{"head_dim": 96, "norm_eps": 1e-05, "positions": "learned", "bias": "all", "tie_embeddings": true, "init_std_down": 0.0054, "init_out_by_depth": true, "optimizer": "muon_variant", "warmup_steps": 200, "final_lr_fraction": 0.0, "seq_len": 256, "doc_mask": true}
Each number is 200 + 40 x the weight over its row's rms, rounded and kept within 0 to 999. Layers, rows and columns count from 0. The size before them is the row's rms in percent of the matrix's.

# k: layer 3 attention key, 192x192, rms 0.0854, rows 165-173, columns 0-191
# q: layer 3 attention query, 192x192, rms 0.09, rows 166-173, columns 0-191
k165,090,204,140,269,183,169,199,122,193,164,255,180,143,165,262,204,229,264,221,236,188,166,178,172,111,235,251,177,203,185,204,137,296,174,219,185,193,151,191,214,222,165,143,199,293,205,182,187,135,159,171,179,149,250,186,174,186,215,212,247,122,255,265,208,265,241,205,233,221,177,221,205,160,132,245,219,173,79,210,181,165,179,138,234,230,193,150,153,254,264,152,245,182,254,191,245,183,202,218,213,201,193,160,276,139,179,185,159,189,217,191,213,141,199,212,204,197,215,158,195,263,181,185,229,218,214,291,136,256,228,208,183,208,228,211,187,251,166,196,192,186,214,133,138,204,236,239,153,194,156,205,130,182,120,246,217,158,279,191,230,249,160,208,227,190,229,226,232,159,204,210,112,164,242,186,151,196,186,166,128,207,169,194,243,161,144,225,244,146,156,245,183,175
q166,100,114,187,197,215,178,179,160,202,247,345,237,212,169,210,187,178,220,156,308,182,200,100,183,243,198,202,147,199,195,164,125,198,207,186,206,160,211,184,131,117,172,174,196,164,181,188,195,251,201,239,262,212,207,172,205,182,170,226,276,181,199,282,213,240,221,218,220,161,168,235,144,186,227,145,207,177,210,237,168,178,210,114,172,222,207,156,255,188,189,206,201,211,256,191,170,185,162,185,268,229,264,111,194,255,204,208,99,255,206,139,194,225,239,183,214,128,213,207,218,212,228,270,239,207,242,190,164,265,150,213,218,163,168,232,222,180,196,204,169,183,168,248,183,223,215,183,254,262,171,188,173,274,199,140,135,253,218,243,270,161,218,213,276,230,169,196,223,173,157,249,138,167,172,224,225,151,189,186,222,154,258,211,270,210,171,125,201,263,204,184,161,163
k166,091,240,180,295,149,178,187,269,209,237,125,200,244,178,212,284,219,254,205,170,171,218,255,163,220,160,227,191,172,206,260,190,209,140,210,196,252,166,220,213,175,203,160,113,227,245,253,141,238,205,196,147,216,168,179,255,249,121,214,207,171,201,263,212,141,193,170,257,163,230,169,184,119,203,251,203,181,189,213,157,277,216,165,262,175,214,186,176,176,314,203,156,240,150,223,277,199,210,247,203,136,178,134,174,145,246,193,219,166,232,267,252,130,175,154,189,252,240,199,141,198,186,255,202,176,222,198,166,198,187,130,239,246,232,205,176,240,198,260,184,219,212,194,178,241,216,231,173,235,213,241,234,115,164,196,213,130,189,196,199,121,159,143,161,141,245,183,154,246,185,167,283,201,205,226,229,149,174,197,230,174,213,201,219,167,112,209,230,193,110,198,186,194
q167,094,215,191,247,161,223,147,167,167,178,324,191,172,209,155,280,188,215,222,232,152,200,264,196,199,207,214,180,253,196,215,163,192,105,240,161,184,231,194,177,225,267,269,182,213,241,207,162,276,244,232,214,255,186,216,207,138,189,128,180,155,223,254,114,220,186,256,220,191,184,219,179,160,237,158,281,168,223,247,178,235,235,152,193,168,146,170,182,236,148,195,179,221,210,173,214,172,119,264,255,274,212,185,244,215,169,163,196,104,202,214,231,168,125,186,239,177,197,140,252,225,254,157,186,145,201,234,120,197,180,171,186,185,177,178,181,178,225,257,228,194,169,234,231,269,217,191,234,185,228,233,183,234,181,180,162,181,169,251,282,214,164,211,161,136,179,252,151,261,199,238,272,184,165,253,143,215,105,233,237,274,215,205,228,174,202,229,238,252,248,172,164,178
k167,098,175,240,177,197,197,219,218,253,196,195,172,226,249,148,167,262,217,209,164,237,224,222,242,228,198,174,149,203,237,244,204,225,186,152,278,165,268,246,274,253,214,240,172,176,282,270,232,165,240,179,185,216,212,123,172,224,205,228,190,211,204,113,231,218,229,70,217,229,142,164,128,209,231,118,68,261,194,109,217,196,223,257,220,207,226,246,160,165,202,208,152,171,201,236,179,183,181,162,145,139,133,234,216,165,226,196,232,194,166,241,237,170,177,181,187,190,206,220,203,257,140,178,312,212,205,128,190,276,210,211,177,176,172,234,174,142,193,169,187,231,312,162,233,195,212,113,194,133,183,213,190,257,188,214,156,185,176,219,235,182,125,210,201,196,196,266,236,181,233,245,229,176,233,190,221,192,207,186,187,156,262,172,197,169,224,213,235,185,228,253,209,208
q168,088,156,236,196,213,277,121,170,207,140,187,263,242,217,167,251,185,238,164,194,212,162,183,277,205,181,159,195,250,257,244,205,135,192,169,213,230,197,173,270,141,249,232,138,238,163,216,168,217,217,184,222,209,174,167,177,231,278,262,214,212,264,231,169,195,259,258,167,227,194,182,220,194,208,119,166,163,187,286,220,239,181,257,229,212,196,158,224,206,227,240,222,227,206,204,179,163,255,210,124,264,171,204,182,249,188,173,173,191,221,136,142,235,188,200,206,207,232,165,222,98,167,180,202,200,304,276,195,235,185,141,161,188,211,168,183,144,200,172,169,177,168,231,199,181,236,223,188,199,189,254,186,186,219,183,157,157,124,172,222,176,235,258,227,168,242,271,150,248,189,199,215,171,99,275,231,324,248,151,227,143,300,215,193,208,171,217,201,201,148,230,173,216
k168,084,228,158,130,276,149,139,146,162,250,124,201,200,146,199,181,126,123,156,208,226,261,165,263,163,145,217,217,163,238,138,143,268,246,229,208,197,244,163,180,199,200,229,191,120,231,284,190,207,158,251,213,182,189,172,266,225,231,191,265,162,177,244,291,206,202,144,178,159,189,164,130,203,253,197,192,213,189,226,207,227,195,187,201,179,172,180,163,241,214,162,131,218,170,263,200,195,252,200,167,180,170,227,207,167,257,205,160,192,200,165,227,172,174,235,160,215,164,178,181,181,197,170,196,180,185,190,163,171,187,181,229,230,212,260,274,190,257,176,196,162,192,221,238,291,201,193,231,186,226,227,151,162,248,190,213,246,196,257,243,238,79,83,100,247,191,115,187,201,168,249,178,219,232,197,206,198,170,238,183,152,194,121,182,176,191,211,163,200,145,236,129,214
q169,094,208,167,94,129,201,252,257,107,211,167,177,221,184,151,288,155,196,182,183,161,203,164,148,206,249,230,203,237,167,173,239,151,252,223,221,248,155,170,141,165,219,190,266,206,242,183,151,210,228,242,165,157,128,111,191,171,166,246,148,160,235,195,222,152,229,176,222,193,175,198,164,247,255,251,244,215,221,232,167,244,167,212,146,239,158,170,213,136,221,226,246,187,268,216,158,204,188,169,190,242,154,198,237,298,188,178,215,216,122,232,181,194,219,221,150,236,175,169,192,123,176,214,247,186,266,245,189,157,177,184,213,170,225,201,212,154,97,186,236,174,150,144,240,220,175,218,185,212,216,169,226,207,158,185,184,129,227,195,212,263,67,156,139,183,227,182,178,317,182,208,204,232,261,179,260,191,202,157,147,242,194,209,173,216,219,214,214,190,213,198,234,162
k169,101,143,170,206,230,236,230,196,232,156,111,242,136,189,198,169,224,176,202,254,252,236,280,225,218,276,158,182,175,228,256,270,192,224,208,123,150,212,207,261,196,194,247,120,223,216,226,197,175,189,227,280,81,182,164,252,222,258,189,169,194,256,185,208,186,220,225,169,239,170,125,238,156,246,255,169,203,151,181,207,217,123,163,291,108,222,146,149,278,206,183,164,163,183,145,199,207,162,170,137,206,212,247,227,136,137,139,226,239,174,155,168,192,179,165,259,179,215,216,217,230,164,177,149,220,193,243,202,202,208,260,199,212,178,209,204,199,199,212,137,173,158,251,165,203,221,207,198,192,205,138,170,266,193,197,197,134,175,265,131,169,201,242,204,227,177,175,139,120,147,124,198,244,160,160,247,175,231,154,209,194,219,161,126,169,232,182,202,212,212,233,210,233
q170,090,198,177,169,176,183,176,203,287,154,236,257,243,255,257,183,237,185,236,163,116,163,140,164,203,211,145,249,103,268,221,172,226,188,247,244,225,224,247,232,230,166,102,195,235,186,186,225,196,214,192,234,180,268,271,141,199,123,269,162,222,210,137,154,212,148,233,234,258,225,212,262,256,150,268,216,305,161,181,181,206,162,134,190,209,99,191,148,167,176,170,227,204,189,156,209,192,211,165,239,249,182,223,257,174,255,206,226,200,289,151,189,209,209,244,199,190,185,173,287,163,240,226,211,214,174,157,150,124,190,208,229,261,219,186,217,228,203,158,220,210,246,193,132,218,160,230,208,228,157,161,128,160,218,208,185,197,198,180,193,127,162,225,256,139,224,165,184,251,189,162,155,206,184,268,185,178,184,215,181,145,244,232,160,196,188,174,194,205,242,178,266,189
k170,085,203,215,160,184,205,196,228,200,164,254,158,211,197,181,172,311,248,196,168,260,241,192,139,149,181,167,171,154,158,188,171,201,215,150,270,190,230,217,236,189,158,175,186,173,165,208,163,204,126,269,112,265,205,200,195,223,266,218,262,184,233,218,198,209,121,200,206,181,175,215,149,247,193,266,188,174,240,270,281,93,259,180,179,157,234,213,225,269,221,162,207,194,218,225,190,199,208,258,211,136,236,142,125,263,156,201,221,226,174,176,194,231,148,273,142,214,183,203,234,172,228,186,174,212,199,218,248,194,206,170,219,188,139,120,202,207,68,218,247,271,207,231,156,206,169,203,233,291,195,199,203,240,198,136,119,208,252,161,134,206,222,208,168,164,188,213,190,258,210,212,178,140,205,190,176,231,249,176,176,188,127,248,237,187,221,207,156,174,239,178,224,114
q171,094,195,195,259,187,241,180,222,199,211,206,220,263,231,166,196,189,204,236,184,233,116,142,166,172,235,278,182,116,153,306,207,192,153,167,197,122,236,201,122,238,194,201,155,184,243,181,244,227,233,183,203,256,128,194,232,135,241,238,186,264,150,231,288,83,179,223,202,209,181,169,188,165,228,184,218,213,208,170,173,185,241,154,216,195,198,179,243,228,152,173,225,231,205,167,181,202,176,229,130,192,230,241,169,143,170,139,166,136,209,242,203,216,225,231,228,198,231,201,256,185,163,224,247,218,201,169,252,261,202,163,230,208,166,135,275,209,187,143,197,171,222,209,213,230,242,193,239,202,199,237,183,246,180,112,238,155,196,212,176,124,245,246,212,176,131,154,263,174,274,155,237,108,145,175,211,234,157,154,196,172,153,207,190,177,225,232,274,226,274,197,242,290
k171,093,247,206,197,180,176,173,172,215,153,324,131,229,207,152,236,206,146,251,229,211,281,182,202,189,135,263,164,223,233,281,260,161,172,220,225,234,205,198,202,185,176,170,236,281,185,199,234,184,214,217,218,203,247,165,181,179,250,117,192,220,140,248,177,250,281,177,263,221,194,193,121,186,202,202,203,247,267,269,222,241,276,214,256,179,175,172,180,171,195,117,111,144,270,131,239,213,165,222,193,189,174,177,174,239,188,215,269,197,218,232,216,214,176,248,211,168,206,210,178,148,241,263,182,218,123,225,191,145,192,227,154,188,156,233,205,183,232,259,175,148,194,234,208,153,146,167,158,193,190,186,211,142,180,161,137,274,118,230,233,221,121,213,238,201,289,171,254,278,156,179,204,214,260,194,177,161,181,216,173,202,208,138,205,237,214,194,165,217,170,196,163,211
q172,102,198,239,239,197,245,151,217,143,152,197,250,269,177,196,249,182,149,144,253,255,170,227,220,212,248,225,201,126,157,255,217,233,184,119,211,218,199,180,201,208,228,152,263,226,220,198,223,250,187,186,233,194,276,185,252,216,194,216,165,221,213,186,273,228,255,190,184,217,192,202,232,207,192,288,139,193,158,254,212,160,208,139,144,246,216,235,261,202,169,176,226,129,132,250,153,147,183,258,255,221,260,192,145,182,210,224,209,179,174,181,188,281,218,222,218,261,201,202,193,113,192,211,189,200,188,180,148,162,130,228,190,211,171,161,219,135,231,230,168,216,140,246,211,124,153,203,237,233,211,269,176,299,154,142,126,218,227,185,165,190,169,213,119,249,269,206,215,176,183,99,170,153,209,231,149,231,230,234,233,150,237,229,263,240,188,166,265,182,189,238,224,140
k172,095,195,156,143,254,225,233,141,192,241,221,163,263,222,317,119,261,225,260,163,204,198,222,237,224,209,192,229,226,233,243,142,164,236,212,274,239,138,156,199,87,133,281,196,213,186,240,297,172,198,199,178,144,177,190,196,205,276,231,193,157,210,293,201,203,194,252,176,221,218,186,169,193,232,155,246,165,209,252,213,281,143,195,207,162,193,215,159,173,246,162,161,284,229,190,187,190,258,209,210,174,179,216,171,190,236,156,189,191,183,206,271,153,179,240,144,156,214,238,198,184,250,276,188,134,198,177,263,216,189,163,262,257,209,185,220,232,143,204,170,169,215,200,127,171,195,255,186,188,200,208,231,125,186,125,188,159,209,197,167,218,157,176,146,183,234,193,213,222,154,247,170,215,146,273,172,184,139,273,181,187,241,190,197,222,174,200,169,277,157,232,170,230
q173,099,198,198,222,159,212,227,193,127,183,265,196,197,136,168,151,138,263,208,162,148,171,181,175,206,176,247,256,276,232,169,222,199,196,296,259,220,131,231,151,211,163,237,198,164,242,200,228,227,197,268,194,203,284,216,65,211,168,171,183,222,178,201,163,235,174,218,141,202,228,217,236,146,177,202,158,205,208,251,193,244,239,126,216,224,243,145,202,219,259,232,200,195,206,181,193,211,245,231,222,228,205,199,226,191,214,196,231,160,194,224,241,224,169,192,248,255,269,205,144,234,222,188,222,178,182,249,204,203,184,209,212,193,154,246,275,165,209,199,115,304,218,164,221,166,238,157,205,208,154,110,199,147,177,108,154,218,193,153,179,249,124,258,190,184,257,153,227,269,162,190,181,143,235,238,168,172,152,250,137,161,224,221,260,165,230,155,227,186,156,296,160,203
k173,090,187,199,165,117,149,196,187,260,285,244,132,194,256,175,177,227,199,233,178,236,221,200,232,255,246,200,191,125,208,163,141,195,166,149,205,218,207,214,214,189,163,198,161,166,244,195,239,212,194,275,208,211,112,147,263,262,245,164,175,193,252,199,198,186,239,238,172,179,216,203,205,282,228,227,201,190,216,219,199,182,133,248,241,115,192,215,174,239,231,211,159,215,184,191,237,272,157,219,223,182,198,204,221,187,229,240,117,257,233,251,219,171,170,186,204,183,146,189,216,163,132,207,208,120,196,195,228,180,141,216,114,128,214,182,185,154,200,171,236,261,235,205,225,293,171,250,128,258,123,186,228,257,250,215,234,262,202,175,277,177,170,226,154,260,147,158,197,171,296,190,136,267,218,247,225,183,183,196,211,243,244,256,189,218,191,269,204,141,220,240,261,184